Each number is 50 + 12 x the weight over its row's rms, rounded and kept within 0 to 99. Layers, rows and columns count from 0. The size before them is the row's rms in percent of the matrix's.

# layer 3 MLP down (transposed), 768x256, rms 0.0532, rows 170-224, columns 0-63
097:29 50 34 41 55 68 36 42 39 50 68 54 43 48 47 37 67 38 57 55 42 40 34 40 32 56 35 43 62 39 57 50 47 49 53 47 58 49 49 13 46 80 47 58 53 75 41 35 41 52 44 58 48 43 68 54 52 56 56 41 38 49 48 55
035:41 60 62 72 41 39 69 52 51 48 63 50 40 53 60 59 55 57 57 51 53 42 55 48 42 18 38 50 32 38 58 34 73 50 51 55 67 38 44 64 55 45 55 74 47 53 64 54 44 59 49 64 37 41 44 49 51 60 30 34 54 60 76 43
122:53 54 42 51 16 59 48 56 47 45 61 57 21 53 49 61 43 48 50 57 62 49 48 60 50 48 60 14 45 47 38 42 47 39 66 58 56 48 31 69 48 56 30 66 57 54 49 66 38 52 26 56 63 45 58 15 56 22 59 54 61 38 61 54
098:74 66 36 42 48 56 27 36 46 46 35 52 66 41 68 26 47 38 61 52 68 40 53 39 52 36 46 54 32 68 74 31 46 49 63 45 53 66 40 47 56 58 49 53 64 54 63 56 37 48 51 40 50 45 62 52 43 62 68 45 35 38 51 61
081:66 46 62 26 53 57 75 33 67 58 44 43 60 39 60 57 65 57 44 48 87 67 56 57 72 51 57 47 41 63 33 31 65 68 50 61 37 53 39 45 45 51 59 56 60 29 58 74 51 53 55 46 58 41 54 71 61 58 60 52 49 43 45 41
106:37 22 53 55 36 50 33 30 33 35 53 73 46 49 54 39 48 42 50 49 34 23 39 57 84 69 46 35 49 37 73 48 70 74 56 62 60 57 53 62 45 52 36 30 49 40 63 30 47 49 45 18 72 57 58 53 45 41 36 45 35 39 61 62
114:64 44 53 26 73 45 42 42 45 58 47 36 47 39 62 34 37 53 48 66 47 51 52 51 39 39 68 56 30 63 25 43 83 48 67 43 60 61 41 38 50 40 39 65 54 46 50 52 29 49 47 65 60 61 57 35 55 43 58 48 48 38 51 29
104:49 72 56 21 50 46 57 60 50 32 66 53 38 69 32 52 34 55 50 51 61 38 52 54 53 63 49 50 57 48 27 41 44 64 44 41 70 72 67 58 69 60 55 27 40 38 48 64 32 46 61 43 83 61 64 70 64 40 54 44 71 37 34 60
104:43 45 42 35 27 57 51 43 29 34 48 76 33 35 55 56 43 43 65 57 47 44 61 42 41 52 58 41 44 51 31 33 62 54 58 45 58 46 45 55 42 60 50 57 63 41 51 78 41 58 51 29 55 52 62 56 38 37 68 52 39 29 66 48
033:71 38 61 46 40 62 31 50 73 57 63 48 57 56 62 34 43 62 43 49 47 44 36 52 61 42 65 55 49 51 45 75 47 51 46 41 48 31 52 51 55 69 51 66 64 46 52 63 61 48 59 59 43 39 41 43 59 58 68 37 50 62 30 40
106:50 57 51 41 39 53 31 62 48 61 53 47 38 36 67 51 61 44 46 59 71 48 56 55 35 54 44 52 46 42 44 44 46 47 72 44 23 41 75 41 49 59 50 56 60 28 45 72 50 58 45 42 61 53 43 41 53 58 67 44 58 53 44 51
111:49 26 67 36 43 44 42 37 60 64 58 46 29 55 61 58 51 42 34 55 35 70 63 47 58 58 33 56 63 60 51 48 55 42 45 55 43 39 55 60 76 34 71 58 77 37 84 63 59 52 53 72 58 51 53 51 63 63 76 63 34 57 64 71
117:70 49 43 58 54 54 61 61 38 55 51 42 45 55 50 52 53 57 61 53 41 61 27 55 50 49 46 51 70 68 47 59 50 54 44 56 38 54 44 35 74 42 50 65 21 50 48 69 51 55 44 53 61 28 56 57 62 47 63 54 37 59 57 53
032:56 56 44 53 42 44 57 51 52 50 35 68 46 51 33 53 69 50 40 31 59 58 48 33 59 51 49 53 64 86 43 62 57 50 60 60 51 23 55 60 53 37 52 32 75 71 74 49 38 62 39 39 30 33 63 53 44 66 57 47 59 37 67 65
044:54 53 44 40 61 48 48 52 46 37 51 52 42 38 56 43 30 40 56 46 49 50 63 49 31 59 59 31 43 67 34 57 51 41 69 78 55 62 75 55 61 47 67 67 45 60 52 62 60 49 75 61 67 77 53 55 54 63 64 69 74 63 52 86
110:68 44 67 61 63 42 57 44 51 71 58 64 56 36 52 64 39 42 62 62 57 56 26 34 83 48 63 64 39 40 62 33 56 41 41 55 50 44 48 49 65 46 49 58 30 48 52 30 56 59 56 58 42 52 28 56 41 55 75 63 50 52 48 49
118:57 33 43 52 45 51 60 61 57 34 51 60 60 46 41 51 24 55 46 65 70 57 57 60 74 51 44 28 46 67 52 56 49 70 59 50 42 38 47 38 50 56 67 70 49 47 35 50 70 34 39 33 59 60 45 46 52 41 61 77 25 48 31 52
119:36 55 59 48 42 52 55 53 47 51 67 36 30 48 43 29 41 65 63 69 25 52 56 73 43 28 59 47 43 62 59 42 44 40 53 51 64 40 42 39 63 41 42 46 61 45 25 49 37 69 48 39 61 39 19 57 17 53 63 49 57 40 65 63
111:43 56 45 33 36 37 51 41 48 38 60 69 44 47 36 53 47 44 38 58 35 45 69 53 52 40 48 32 54 64 47 63 66 38 50 65 66 51 52 49 48 60 53 59 33 51 65 67 63 67 62 26 78 58 38 65 55 51 63 44 31 54 53 33
128:54 56 40 67 43 57 51 62 46 48 60 74 33 42 58 48 66 41 44 60 52 76 58 56 40 33 51 61 54 58 46 42 36 44 64 51 42 59 55 40 40 61 31 51 54 65 40 38 41 34 60 54 41 41 50 43 60 44 46 54 59 61 62 56
115:54 57 70 34 63 31 43 59 78 43 48 58 51 29 49 45 36 60 67 39 57 82 42 33 43 49 57 37 61 53 56 42 48 46 51 71 52 41 50 58 64 49 51 51 56 53 50 41 45 49 17 27 52 21 29 68 62 33 53 62 48 46 66 53
112:50 34 51 40 59 23 62 43 51 46 69 58 45 52 66 51 83 31 41 59 39 55 60 61 57 36 47 47 28 36 47 56 50 42 62 62 63 37 48 56 52 51 47 28 50 64 52 65 39 61 70 48 63 48 64 57 52 40 64 62 59 59 36 44
018:53 50 60 57 46 55 62 49 77 60 61 47 69 41 57 32 56 65 47 38 48 64 55 35 49 39 50 34 38 55 61 48 56 63 41 54 51 60 62 56 53 59 51 51 36 54 35 52 36 56 30 53 49 51 45 42 69 40 62 57 46 63 59 31
113:53 28 68 63 38 60 38 51 64 25 65 60 54 52 41 46 47 60 50 56 52 56 22 65 44 48 45 50 66 54 30 63 53 36 44 46 41 65 50 55 45 74 55 43 35 69 46 47 46 35 63 49 45 70 54 47 51 54 39 49 31 33 48 44
114:49 62 80 22 19 51 66 62 58 31 47 30 43 43 49 49 40 49 64 50 51 58 56 50 41 39 48 46 45 57 61 61 33 42 48 51 36 40 76 58 77 39 25 41 50 53 48 72 73 61 40 66 65 40 72 40 46 46 60 25 46 40 41 39
109:35 41 42 65 48 51 42 27 39 67 63 55 54 55 50 44 38 41 58 30 60 63 56 42 51 49 53 37 83 50 56 42 43 42 45 69 56 51 46 22 57 26 44 54 46 44 70 36 59 51 51 56 48 53 49 43 54 57 35 62 65 53 59 48
114:64 71 53 21 58 80 47 51 54 52 58 63 55 44 53 51 42 48 63 45 49 50 50 53 62 49 48 55 42 50 43 38 34 46 33 41 53 40 66 42 49 50 63 53 72 62 67 56 57 60 55 50 49 56 58 65 62 53 39 59 71 46 52 65
117:58 29 37 40 58 34 28 34 48 34 56 58 62 50 55 48 68 43 41 58 73 47 28 50 43 43 35 45 41 42 36 56 47 44 76 50 74 51 45 50 30 38 50 70 54 36 80 80 48 58 61 48 55 45 46 54 56 53 39 49 66 39 64 56
013:50 44 64 48 42 22 40 69 53 31 61 57 66 64 42 23 42 62 45 40 38 69 44 32 42 62 66 35 61 47 57 19 50 65 44 51 57 34 41 54 54 33 42 53 59 64 60 48 60 49 22 53 42 39 57 59 31 41 76 63 55 36 50 43
108:35 60 55 46 64 49 55 57 58 58 56 66 40 46 57 50 44 61 51 46 39 72 39 49 56 40 62 48 77 59 48 51 30 55 46 58 59 25 51 16 60 40 65 48 53 55 51 55 49 43 60 46 50 64 46 25 44 48 37 54 56 41 37 60
111:57 83 59 51 57 41 63 66 44 56 33 43 82 29 50 45 66 27 47 52 60 36 35 61 70 47 57 40 34 46 37 29 35 59 39 55 42 64 47 61 69 47 51 69 60 52 55 50 37 42 37 41 51 53 70 49 41 59 56 47 73 50 58 62
106:43 21 48 56 51 44 60 73 26 48 39 41 55 28 47 37 55 67 58 55 55 59 45 48 53 39 53 47 36 40 71 50 44 51 34 69 59 50 58 45 31 57 41 76 43 47 87 43 53 57 59 39 76 75 61 62 27 44 61 42 50 24 74 55
115:28 49 42 67 60 23 51 47 48 47 37 54 28 47 57 42 52 32 66 49 43 42 56 57 28 60 42 59 45 41 27 61 61 59 65 48 48 48 57 49 34 24 46 43 46 59 79 77 66 61 56 58 40 65 51 64 43 32 48 49 59 36 57 44
105:33 55 75 63 55 71 44 45 50 41 25 50 52 59 70 32 44 54 40 58 51 54 37 38 56 48 52 39 60 37 70 75 54 76 48 44 56 57 70 52 45 40 76 62 67 41 49 44 65 44 50 57 41 53 49 45 55 57 42 44 37 52 51 32
105:50 40 36 59 42 62 64 37 43 54 73 55 39 44 39 29 46 53 40 56 42 68 51 32 50 51 26 44 49 59 33 52 37 64 35 64 46 58 40 57 62 73 71 59 42 50 43 45 58 66 40 48 58 51 47 63 38 31 62 68 41 57 48 48
118:62 53 53 32 53 56 49 58 56 82 47 55 60 64 56 57 56 47 57 66 43 38 67 48 39 62 67 24 45 29 61 43 45 46 35 40 60 40 53 55 54 49 61 61 49 41 47 50 43 60 43 38 55 54 28 44 64 48 59 44 46 57 44 49
115:48 49 35 55 40 33 34 28 29 47 33 43 34 55 65 28 52 51 57 33 42 65 62 32 37 45 42 48 79 35 45 72 70 58 32 64 58 64 56 57 47 50 58 52 60 61 64 48 53 58 49 40 50 40 52 56 39 61 49 64 57 49 54 23
123:39 58 72 69 67 50 40 53 55 36 42 59 57 34 35 27 43 53 44 60 50 37 29 54 45 58 52 45 32 47 34 30 36 46 28 50 57 47 59 72 41 56 73 36 80 36 63 34 63 43 43 43 50 60 55 45 31 57 45 75 43 58 53 44
027:56 39 54 18 64 52 61 76 64 46 51 40 60 37 41 40 19 55 48 55 47 40 48 53 57 60 59 53 58 53 55 61 57 62 56 44 66 24 49 45 46 43 59 77 55 68 48 54 47 47 59 50 72 44 37 67 49 63 22 33 73 41 62 65
104:56 27 58 67 32 55 45 47 25 50 59 78 39 46 36 70 42 50 60 62 35 55 51 59 81 50 32 40 37 35 65 59 39 60 60 52 31 54 47 25 53 53 46 37 38 49 52 64 44 62 66 44 47 55 58 43 69 56 53 37 36 63 56 71
097:42 62 55 61 61 47 40 66 67 50 73 73 42 41 51 53 29 61 60 54 41 48 34 50 40 58 78 56 45 67 42 64 45 35 33 35 43 34 67 64 48 54 40 70 59 75 59 60 52 14 52 49 54 36 66 49 62 42 66 51 33 57 50 40
111:38 50 36 36 70 35 67 72 43 49 45 60 44 45 49 35 52 40 36 50 59 56 49 63 46 66 41 47 45 47 43 55 51 37 47 65 57 39 53 34 28 47 73 54 48 52 58 54 33 57 58 54 60 43 40 55 53 40 53 53 46 49 45 59
114:68 64 49 26 38 59 54 40 57 41 53 45 47 27 66 53 47 51 78 36 30 55 48 56 62 70 65 61 24 64 55 47 59 38 71 34 38 58 55 46 61 62 54 73 26 41 64 63 61 47 37 70 55 53 66 51 45 29 37 57 38 67 34 47
053:44 35 70 34 49 36 43 41 40 27 55 60 46 28 55 29 51 40 31 39 44 62 53 57 49 37 63 51 49 45 59 45 60 34 57 42 54 45 77 60 45 50 64 38 51 32 43 58 46 65 49 41 50 79 42 36 60 52 27 55 58 45 39 46
036:68 43 57 58 45 37 20 31 43 31 55 53 46 47 41 51 41 30 64 48 45 37 57 52 59 50 61 84 34 56 59 65 68 49 47 54 53 55 59 30 55 40 68 82 51 42 50 62 26 70 47 55 73 53 57 48 57 55 27 43 66 47 41 42
030:49 47 56 57 58 41 43 38 56 42 46 22 46 48 39 44 48 41 53 61 41 50 75 42 54 60 63 54 70 58 41 35 48 52 61 62 68 70 36 45 54 79 45 60 39 38 66 34 55 32 50 32 40 36 47 55 30 23 39 41 50 54 49 44
107:35 46 66 54 59 50 36 60 69 52 61 52 54 24 52 47 31 12 10 40 51 39 64 51 33 38 30 56 53 47 48 45 56 56 72 75 55 62 51 43 38 50 42 57 42 64 46 51 58 48 50 57 58 39 42 61 52 34 46 61 58 40 58 34
106:60 44 23 69 49 60 27 51 43 23 54 74 47 22 57 41 50 54 81 48 50 52 43 31 67 32 59 54 28 72 49 65 51 46 46 42 68 53 53 56 54 54 53 64 59 53 62 75 53 44 47 55 67 55 54 47 36 18 69 40 50 35 40 64
104:38 44 34 48 24 55 50 49 55 38 54 39 32 54 52 30 21 42 68 53 62 70 35 51 57 13 61 58 36 45 53 55 51 62 64 39 57 33 45 43 57 55 62 52 70 38 51 54 53 63 60 37 44 52 53 46 37 51 64 32 53 42 37 44
034:48 37 37 49 68 51 29 37 52 53 60 49 37 37 57 35 53 62 62 44 44 71 52 57 38 52 43 48 63 51 52 55 63 37 31 46 54 60 58 27 48 65 46 52 61 10 50 43 47 62 64 67 50 55 33 40 71 45 31 56 62 61 38 54
108:55 36 34 54 51 47 38 52 61 68 48 52 42 58 44 37 49 38 55 47 43 62 55 56 63 66 57 52 37 48 42 59 60 45 44 69 45 50 58 46 51 44 48 45 28 61 50 73 56 52 54 26 62 45 30 54 33 49 47 57 53 35 61 44
109:48 57 46 45 41 36 34 65 64 53 57 45 67 46 36 46 66 77 67 57 61 42 42 40 52 60 56 36 50 51 51 49 50 40 49 39 43 52 42 27 59 50 31 54 58 59 40 41 46 54 46 59 65 41 40 58 53 31 62 52 47 51 73 50
112:54 50 37 69 66 55 41 72 35 77 57 52 70 68 62 46 47 56 56 44 54 50 38 54 32 62 43 50 68 44 43 47 61 64 76 68 45 48 39 57 55 59 56 75 67 42 53 31 52 33 41 42 39 66 49 42 46 39 51 45 45 55 32 41
109:56 52 79 52 47 37 32 43 54 34 63 35 38 59 58 64 46 44 67 58 42 52 58 56 52 46 52 44 38 48 29 43 56 41 67 47 69 49 23 69 62 68 51 60 63 41 57 60 57 73 53 54 52 61 43 65 57 43 39 82 34 57 55 54
112:43 45 65 61 42 53 36 49 23 44 71 55 42 62 45 51 41 36 29 46 46 42 48 61 41 43 48 36 57 69 33 53 66 50 49 53 67 43 39 51 43 40 46 48 42 55 61 40 65 47 27 57 42 63 52 55 28 77 41 34 31 20 65 60
# layer 3 MLP up, 768x256, rms 0.06, rows 171-224, columns 0-63
049:46 34 32 59 63 49 35 53 48 48 30 44 67 54 68 53 40 63 45 48 59 39 60 60 53 54 39 47 52 62 52 64 25 57 61 55 46 56 48 57 60 41 46 30 46 69 39 34 65 29 41 41 52 33 50 57 65 66 40 70 58 46 37 55
114:25 57 61 57 57 41 48 20 58 34 65 30 48 71 67 84 52 54 38 55 36 51 64 70 53 50 57 38 81 60 68 59 86 41 25 52 52 52 47 60 45 47 45 49 40 27 40 49 43 35 49 55 44 30 41 55 36 49 31 33 37 46 34 46
098:62 64 59 57 50 36 31 49 69 53 44 42 32 37 40 58 52 38 38 43 50 60 44 54 48 31 66 39 72 45 69 47 48 46 46 65 63 44 42 38 39 57 40 55 69 63 53 48 37 39 46 43 56 41 68 48 65 54 38 51 40 41 46 54
101:32 21 45 47 55 55 69 38 47 49 43 46 56 41 39 66 55 75 53 51 61 55 71 49 69 56 66 41 61 35 59 61 43 44 66 62 50 62 37 30 32 66 54 65 22 58 31 50 55 54 68 51 55 56 53 56 40 42 69 72 46 59 67 43
101:53 54 33 86 48 33 35 53 47 64 46 38 61 30 61 40 49 66 67 35 45 52 40 65 71 36 56 35 33 54 37 64 58 54 51 55 71 55 36 57 74 70 45 64 58 65 52 50 62 19 39 64 40 42 34 43 62 43 50 45 54 49 58 56
115:36 44 37 68 34 58 66 57 32 66 60 57 62 59 48 55 44 69 68 56 59 50 60 51 44 64 33 43 59 61 50 73 37 72 62 62 49 53 43 48 30 49 65 54 49 50 50 62 66 56 34 59 38 51 48 58 37 58 47 25 39 47 39 67
105:52 29 37 45 52 63 34 75 54 50 64 46 29 50 23 48 50 57 58 63 35 52 52 38 50 33 48 55 55 56 41 57 57 56 42 32 56 40 46 63 45 40 69 46 37 63 55 57 69 56 44 49 28 44 54 29 33 42 39 68 47 49 44 78
093:53 41 47 46 17 43 57 55 47 66 49 47 59 28 44 59 60 37 64 63 49 36 59 29 50 55 71 30 47 59 55 49 43 36 57 44 71 55 44 48 39 59 20 58 63 70 42 52 50 52 42 53 45 38 51 49 45 39 50 45 35 44 60 62
047:49 46 40 56 44 50 32 60 56 36 47 42 62 54 33 61 27 60 71 45 56 27 68 59 52 51 40 34 68 79 38 43 54 64 63 66 33 52 45 35 45 27 45 43 56 51 40 41 36 34 23 32 43 41 40 52 60 71 45 48 71 38 50 43
100:33 55 38 36 53 63 55 54 17 49 70 26 52 51 52 54 59 47 56 63 40 49 51 47 45 56 52 41 35 49 51 52 55 50 48 56 37 49 47 54 47 50 47 44 55 78 54 63 60 37 61 39 42 41 46 49 44 69 46 47 62 47 39 43
110:47 47 61 54 59 35 46 56 46 48 51 45 61 66 32 67 50 44 61 38 41 52 46 57 50 46 63 72 67 51 38 46 40 58 53 31 54 41 48 36 16 54 28 29 72 64 44 54 40 41 48 45 55 54 51 51 32 51 34 66 66 59 58 36
114:41 44 49 57 40 45 69 46 35 36 63 37 47 44 41 38 53 70 62 37 57 29 66 27 48 49 74 32 35 59 58 64 48 64 38 38 58 57 47 49 48 47 43 47 53 33 64 58 64 55 62 16 28 29 19 52 62 65 53 67 34 49 36 68
045:40 49 61 68 46 44 49 38 51 47 43 37 53 56 53 68 43 69 72 46 52 30 53 56 52 47 37 32 53 65 32 46 57 55 53 74 41 62 36 43 60 50 48 57 41 55 43 58 59 28 41 44 40 40 50 42 44 45 34 51 33 48 56 60
054:52 41 38 59 48 48 68 55 50 68 54 45 61 41 60 62 35 68 70 38 74 49 48 45 60 60 59 42 49 36 43 53 58 63 57 64 44 46 38 28 35 29 60 39 60 50 45 39 52 41 61 52 68 42 37 53 68 33 39 45 45 40 54 57
107:60 57 54 47 56 51 42 67 60 59 40 56 63 32 27 60 43 36 31 67 70 45 54 45 73 62 51 40 54 46 61 34 18 66 43 73 25 57 42 53 55 58 49 15 20 50 29 37 52 42 42 60 32 51 28 54 45 48 45 48 60 32 57 40
114:55 55 50 48 53 41 76 66 44 61 26 37 35 85 34 45 53 68 41 39 63 45 55 71 45 48 74 58 45 47 52 50 40 37 57 65 51 38 50 37 64 48 62 52 76 44 42 43 54 38 46 43 73 50 31 44 46 55 60 68 44 54 43 56
115:45 68 48 45 41 59 62 43 58 41 45 65 50 33 43 55 47 69 47 52 30 27 38 53 48 45 40 44 59 51 58 51 31 66 44 39 49 58 59 39 46 70 42 25 40 42 34 52 36 56 62 37 32 39 28 61 45 30 43 34 49 40 61 58
108:34 30 56 79 64 56 44 55 47 48 53 51 44 60 61 61 44 53 58 40 64 61 36 69 34 53 63 69 57 61 38 29 39 54 39 48 61 51 46 61 39 44 46 22 49 59 33 37 52 45 41 65 34 49 61 64 49 60 42 58 61 47 59 70
140:51 30 33 56 49 44 47 55 49 67 55 51 51 47 42 66 48 53 56 44 73 50 62 54 45 38 51 44 47 62 57 43 53 33 61 64 29 62 39 56 43 65 67 32 52 60 40 25 57 51 40 51 36 68 36 52 68 32 40 57 64 25 55 45
114:49 56 44 58 61 40 42 56 73 55 36 51 46 38 49 56 63 62 44 51 60 59 59 54 46 43 48 52 50 47 69 48 30 72 41 46 49 55 59 44 49 65 44 37 42 45 38 64 34 40 35 31 49 41 54 65 52 32 29 77 49 63 27 46
107:45 23 55 67 52 48 45 20 46 59 52 23 52 43 38 54 40 75 64 54 54 57 66 50 78 61 67 44 39 51 39 46 63 40 52 73 44 41 25 56 40 57 56 65 39 74 39 37 73 44 46 55 47 56 41 40 50 53 44 66 40 30 51 43
044:45 46 44 74 33 41 42 48 30 62 49 57 45 43 40 63 31 29 59 48 43 41 64 59 46 69 60 28 58 57 37 46 50 53 69 57 43 59 50 52 49 39 47 55 66 54 62 36 49 29 46 22 54 55 54 42 61 55 15 58 52 39 38 62
109:61 24 49 69 50 61 51 62 40 35 51 50 65 58 61 42 66 38 51 39 53 40 62 57 48 35 37 55 47 66 61 59 57 61 43 42 63 58 50 54 48 59 50 50 40 35 39 57 53 43 52 51 50 62 27 39 25 48 40 52 52 54 39 50
110:44 65 50 52 50 41 52 42 56 65 69 39 48 39 50 47 49 71 52 41 35 40 77 54 35 45 74 35 56 36 60 28 50 29 82 34 43 42 56 45 31 68 51 57 45 54 38 58 66 52 21 49 53 57 41 46 48 59 48 35 55 21 66 60
102:44 45 52 50 56 65 40 41 23 54 61 51 48 66 45 52 43 48 45 31 64 39 60 51 65 60 66 48 60 53 66 33 45 55 15 66 58 60 61 31 56 50 53 45 34 47 64 43 50 36 53 62 45 61 44 42 55 48 57 43 61 46 48 37
116:50 60 54 33 65 53 33 45 43 44 50 35 42 33 49 75 46 56 46 65 61 55 62 41 76 60 35 26 56 62 38 54 36 46 30 64 48 67 37 57 34 52 52 29 41 68 53 38 54 53 34 52 59 42 31 49 37 50 42 47 41 41 56 53
120:34 51 44 43 76 57 43 32 51 49 40 29 63 47 40 66 67 36 43 25 70 50 38 66 61 50 80 45 57 57 43 53 51 28 32 48 51 50 41 52 69 76 36 42 59 65 73 58 45 41 51 54 42 61 71 37 35 57 51 66 68 59 47 55
038:43 56 31 44 42 50 22 36 50 59 60 45 56 61 36 60 45 57 63 49 63 41 58 71 66 57 51 35 55 72 43 57 59 45 49 52 52 55 41 34 40 55 33 39 46 58 51 40 71 41 34 49 42 46 60 42 83 44 45 62 61 39 40 62
109:48 58 51 57 28 66 51 48 53 45 45 43 42 59 56 64 53 63 62 54 41 46 58 68 43 44 60 29 33 47 55 46 25 64 58 62 48 46 32 43 51 49 55 55 36 36 55 49 68 47 44 56 40 58 64 38 46 57 54 38 41 40 47 47
110:41 48 62 60 45 56 49 58 40 48 44 21 76 40 48 53 50 54 40 61 57 29 59 59 53 65 60 23 41 55 57 55 58 51 41 52 51 42 53 62 70 54 29 42 55 33 39 42 39 34 35 45 22 52 25 42 47 65 46 61 66 56 44 47
099:29 51 36 53 38 43 47 63 28 45 39 51 74 60 38 64 60 49 59 56 63 52 99 57 33 58 47 48 54 35 38 45 53 71 31 34 65 58 58 42 40 48 44 40 42 63 65 47 52 55 33 68 27 51 47 66 50 50 51 43 63 42 47 56
116:31 60 31 65 54 31 65 48 40 45 51 36 36 49 59 36 46 29 59 32 41 54 61 63 47 47 56 51 64 69 37 41 45 42 30 42 53 53 57 50 55 35 40 46 51 27 64 54 55 65 44 56 58 61 29 36 33 56 30 29 42 49 30 51
106:46 58 29 41 31 55 62 66 59 54 54 51 61 47 64 45 51 76 44 54 44 50 45 69 54 46 70 47 56 61 73 49 44 72 41 39 67 48 66 54 46 52 62 57 44 49 33 34 89 47 30 56 53 54 53 41 53 38 48 70 50 41 53 47
106:49 50 39 51 80 15 18 43 48 36 39 40 55 64 59 59 48 43 46 47 47 44 50 86 48 45 54 64 53 47 63 52 49 43 53 45 59 44 39 60 42 32 36 51 72 36 55 56 37 60 44 32 61 56 61 45 51 59 30 59 40 52 53 36
119:31 60 68 64 68 55 39 38 46 59 52 53 27 33 49 49 46 51 56 48 64 56 52 57 63 53 73 59 48 45 39 50 74 76 57 44 70 43 49 56 60 41 65 17 32 48 32 45 19 43 54 38 35 56 36 40 45 48 42 60 73 57 33 67
115:27 51 28 39 55 41 27 29 54 72 41 44 58 34 40 56 36 85 44 52 38 49 74 65 87 49 61 29 46 40 31 54 25 51 65 38 30 58 45 41 59 34 41 60 58 51 48 77 69 51 48 32 41 59 44 41 59 34 45 57 50 60 61 55
128:57 56 61 56 41 51 37 60 40 40 60 56 42 44 60 65 44 47 76 46 57 55 33 43 46 68 57 47 43 54 37 54 51 65 56 59 56 43 57 43 49 37 60 39 68 50 34 48 31 37 38 63 46 51 67 31 39 25 39 62 60 50 69 42
044:29 46 38 53 52 47 57 34 49 59 57 31 61 59 54 52 48 52 68 30 50 47 64 70 64 57 47 44 43 39 29 55 58 44 47 69 34 70 32 34 64 41 58 33 61 45 47 47 53 50 42 34 68 48 49 52 52 76 49 48 46 28 51 49
105:28 53 43 73 66 32 34 51 62 57 36 59 43 62 45 67 44 39 34 72 31 43 64 76 39 52 53 44 67 62 35 34 45 33 65 39 44 61 61 63 67 73 56 35 67 66 62 57 67 51 29 14 38 50 45 33 58 74 41 51 33 48 41 20
096:46 54 56 64 47 52 58 30 54 49 84 41 55 59 34 38 40 64 77 44 35 34 56 61 34 59 43 48 47 45 64 52 39 49 55 41 54 42 54 62 61 31 56 52 65 48 40 55 48 47 35 48 51 25 68 48 37 45 25 56 23 48 28 50
114:30 53 33 44 42 37 62 56 67 52 42 55 55 71 62 48 36 61 73 64 59 51 64 60 57 27 55 58 57 38 33 41 58 66 51 47 64 51 57 37 43 37 38 56 76 69 46 45 57 33 38 54 71 58 51 66 55 57 72 56 52 47 73 61
108:27 62 46 61 57 67 56 64 47 56 46 50 67 57 25 34 55 77 51 74 54 52 68 57 48 47 45 36 50 36 54 54 32 67 47 45 58 49 44 63 57 47 53 38 44 50 26 34 58 65 54 51 46 37 63 62 54 35 50 61 46 48 34 57
052:40 50 41 58 39 37 45 62 44 72 54 39 39 51 52 41 28 58 56 67 51 27 52 82 41 57 55 44 51 46 29 48 46 60 46 59 22 50 48 56 49 45 47 53 63 41 44 55 67 47 39 56 57 42 54 55 47 40 29 36 65 49 58 60
047:41 52 35 49 47 54 43 47 55 73 61 43 35 49 36 59 49 64 59 56 42 40 64 52 49 59 47 40 71 57 56 31 49 78 44 51 49 64 45 29 50 31 48 46 57 49 50 55 54 43 46 49 59 44 48 46 53 46 27 54 43 48 27 62
040:37 60 33 47 50 38 34 41 47 40 53 29 57 41 31 58 41 60 53 35 59 34 72 46 58 64 37 32 70 51 56 51 67 52 56 41 54 80 37 41 43 45 30 32 62 62 54 53 43 41 45 27 62 48 49 49 65 50 36 50 47 43 61 52
106:43 52 57 55 65 35 45 63 61 73 53 43 57 54 41 37 43 42 45 37 50 48 68 56 67 79 36 64 46 57 81 49 64 69 36 58 27 55 55 63 48 44 49 42 87 49 42 45 62 47 59 32 48 49 67 44 62 40 49 56 50 52 51 50
093:24 38 47 45 59 36 43 39 57 35 58 41 52 62 52 52 46 41 80 33 42 65 42 40 49 47 63 59 53 44 44 51 50 38 82 51 45 33 39 46 58 49 59 41 65 61 48 46 29 38 48 56 59 53 56 45 41 64 35 46 42 17 43 42
091:70 54 29 52 28 67 51 69 48 48 49 45 52 39 53 78 55 58 43 41 49 57 31 45 52 53 54 47 63 52 60 44 52 45 34 30 56 67 42 51 48 71 64 39 41 58 48 41 65 35 54 58 42 55 48 46 57 56 53 43 30 36 41 43
043:50 51 37 65 44 57 34 38 31 57 53 58 48 58 24 68 51 64 63 58 47 45 60 69 66 53 63 49 62 59 58 57 47 60 57 56 33 55 38 46 43 43 23 35 59 56 32 53 59 29 39 36 53 49 65 47 44 59 52 39 46 39 45 57
109:40 48 57 75 44 38 47 45 62 62 34 40 45 59 46 41 60 46 47 40 53 41 47 73 52 69 53 54 39 69 35 51 64 32 52 55 50 70 32 72 53 45 60 37 41 34 50 58 36 55 42 41 15 40 46 58 66 62 42 50 52 36 58 41
106:46 40 48 70 52 56 42 55 47 58 53 42 59 71 60 78 57 38 48 51 47 70 44 53 50 25 47 42 90 54 38 39 57 52 62 66 58 50 37 72 34 68 33 46 62 84 65 55 66 44 61 49 44 28 35 69 40 40 41 62 53 35 71 34
111:62 46 50 57 43 54 30 58 59 67 48 46 48 60 66 53 53 78 70 45 45 23 43 62 53 49 48 36 41 45 55 57 46 56 68 65 45 54 48 53 38 57 49 58 53 45 30 29 71 29 31 52 50 58 45 68 42 36 53 40 37 50 51 42
103:40 45 65 50 56 41 38 59 70 55 42 52 53 81 42 35 31 72 47 22 64 47 45 40 42 62 31 52 50 40 51 38 43 67 54 53 43 50 35 24 45 65 59 51 63 61 23 50 54 59 37 34 64 47 58 48 38 54 59 51 47 53 34 37
113:31 45 41 67 42 54 65 25 29 47 41 52 29 43 52 58 60 63 58 51 28 35 64 44 64 71 49 45 53 63 45 55 69 66 36 57 58 71 50 51 30 69 48 53 44 38 55 60 63 42 64 61 59 29 53 38 67 65 42 38 33 26 54 71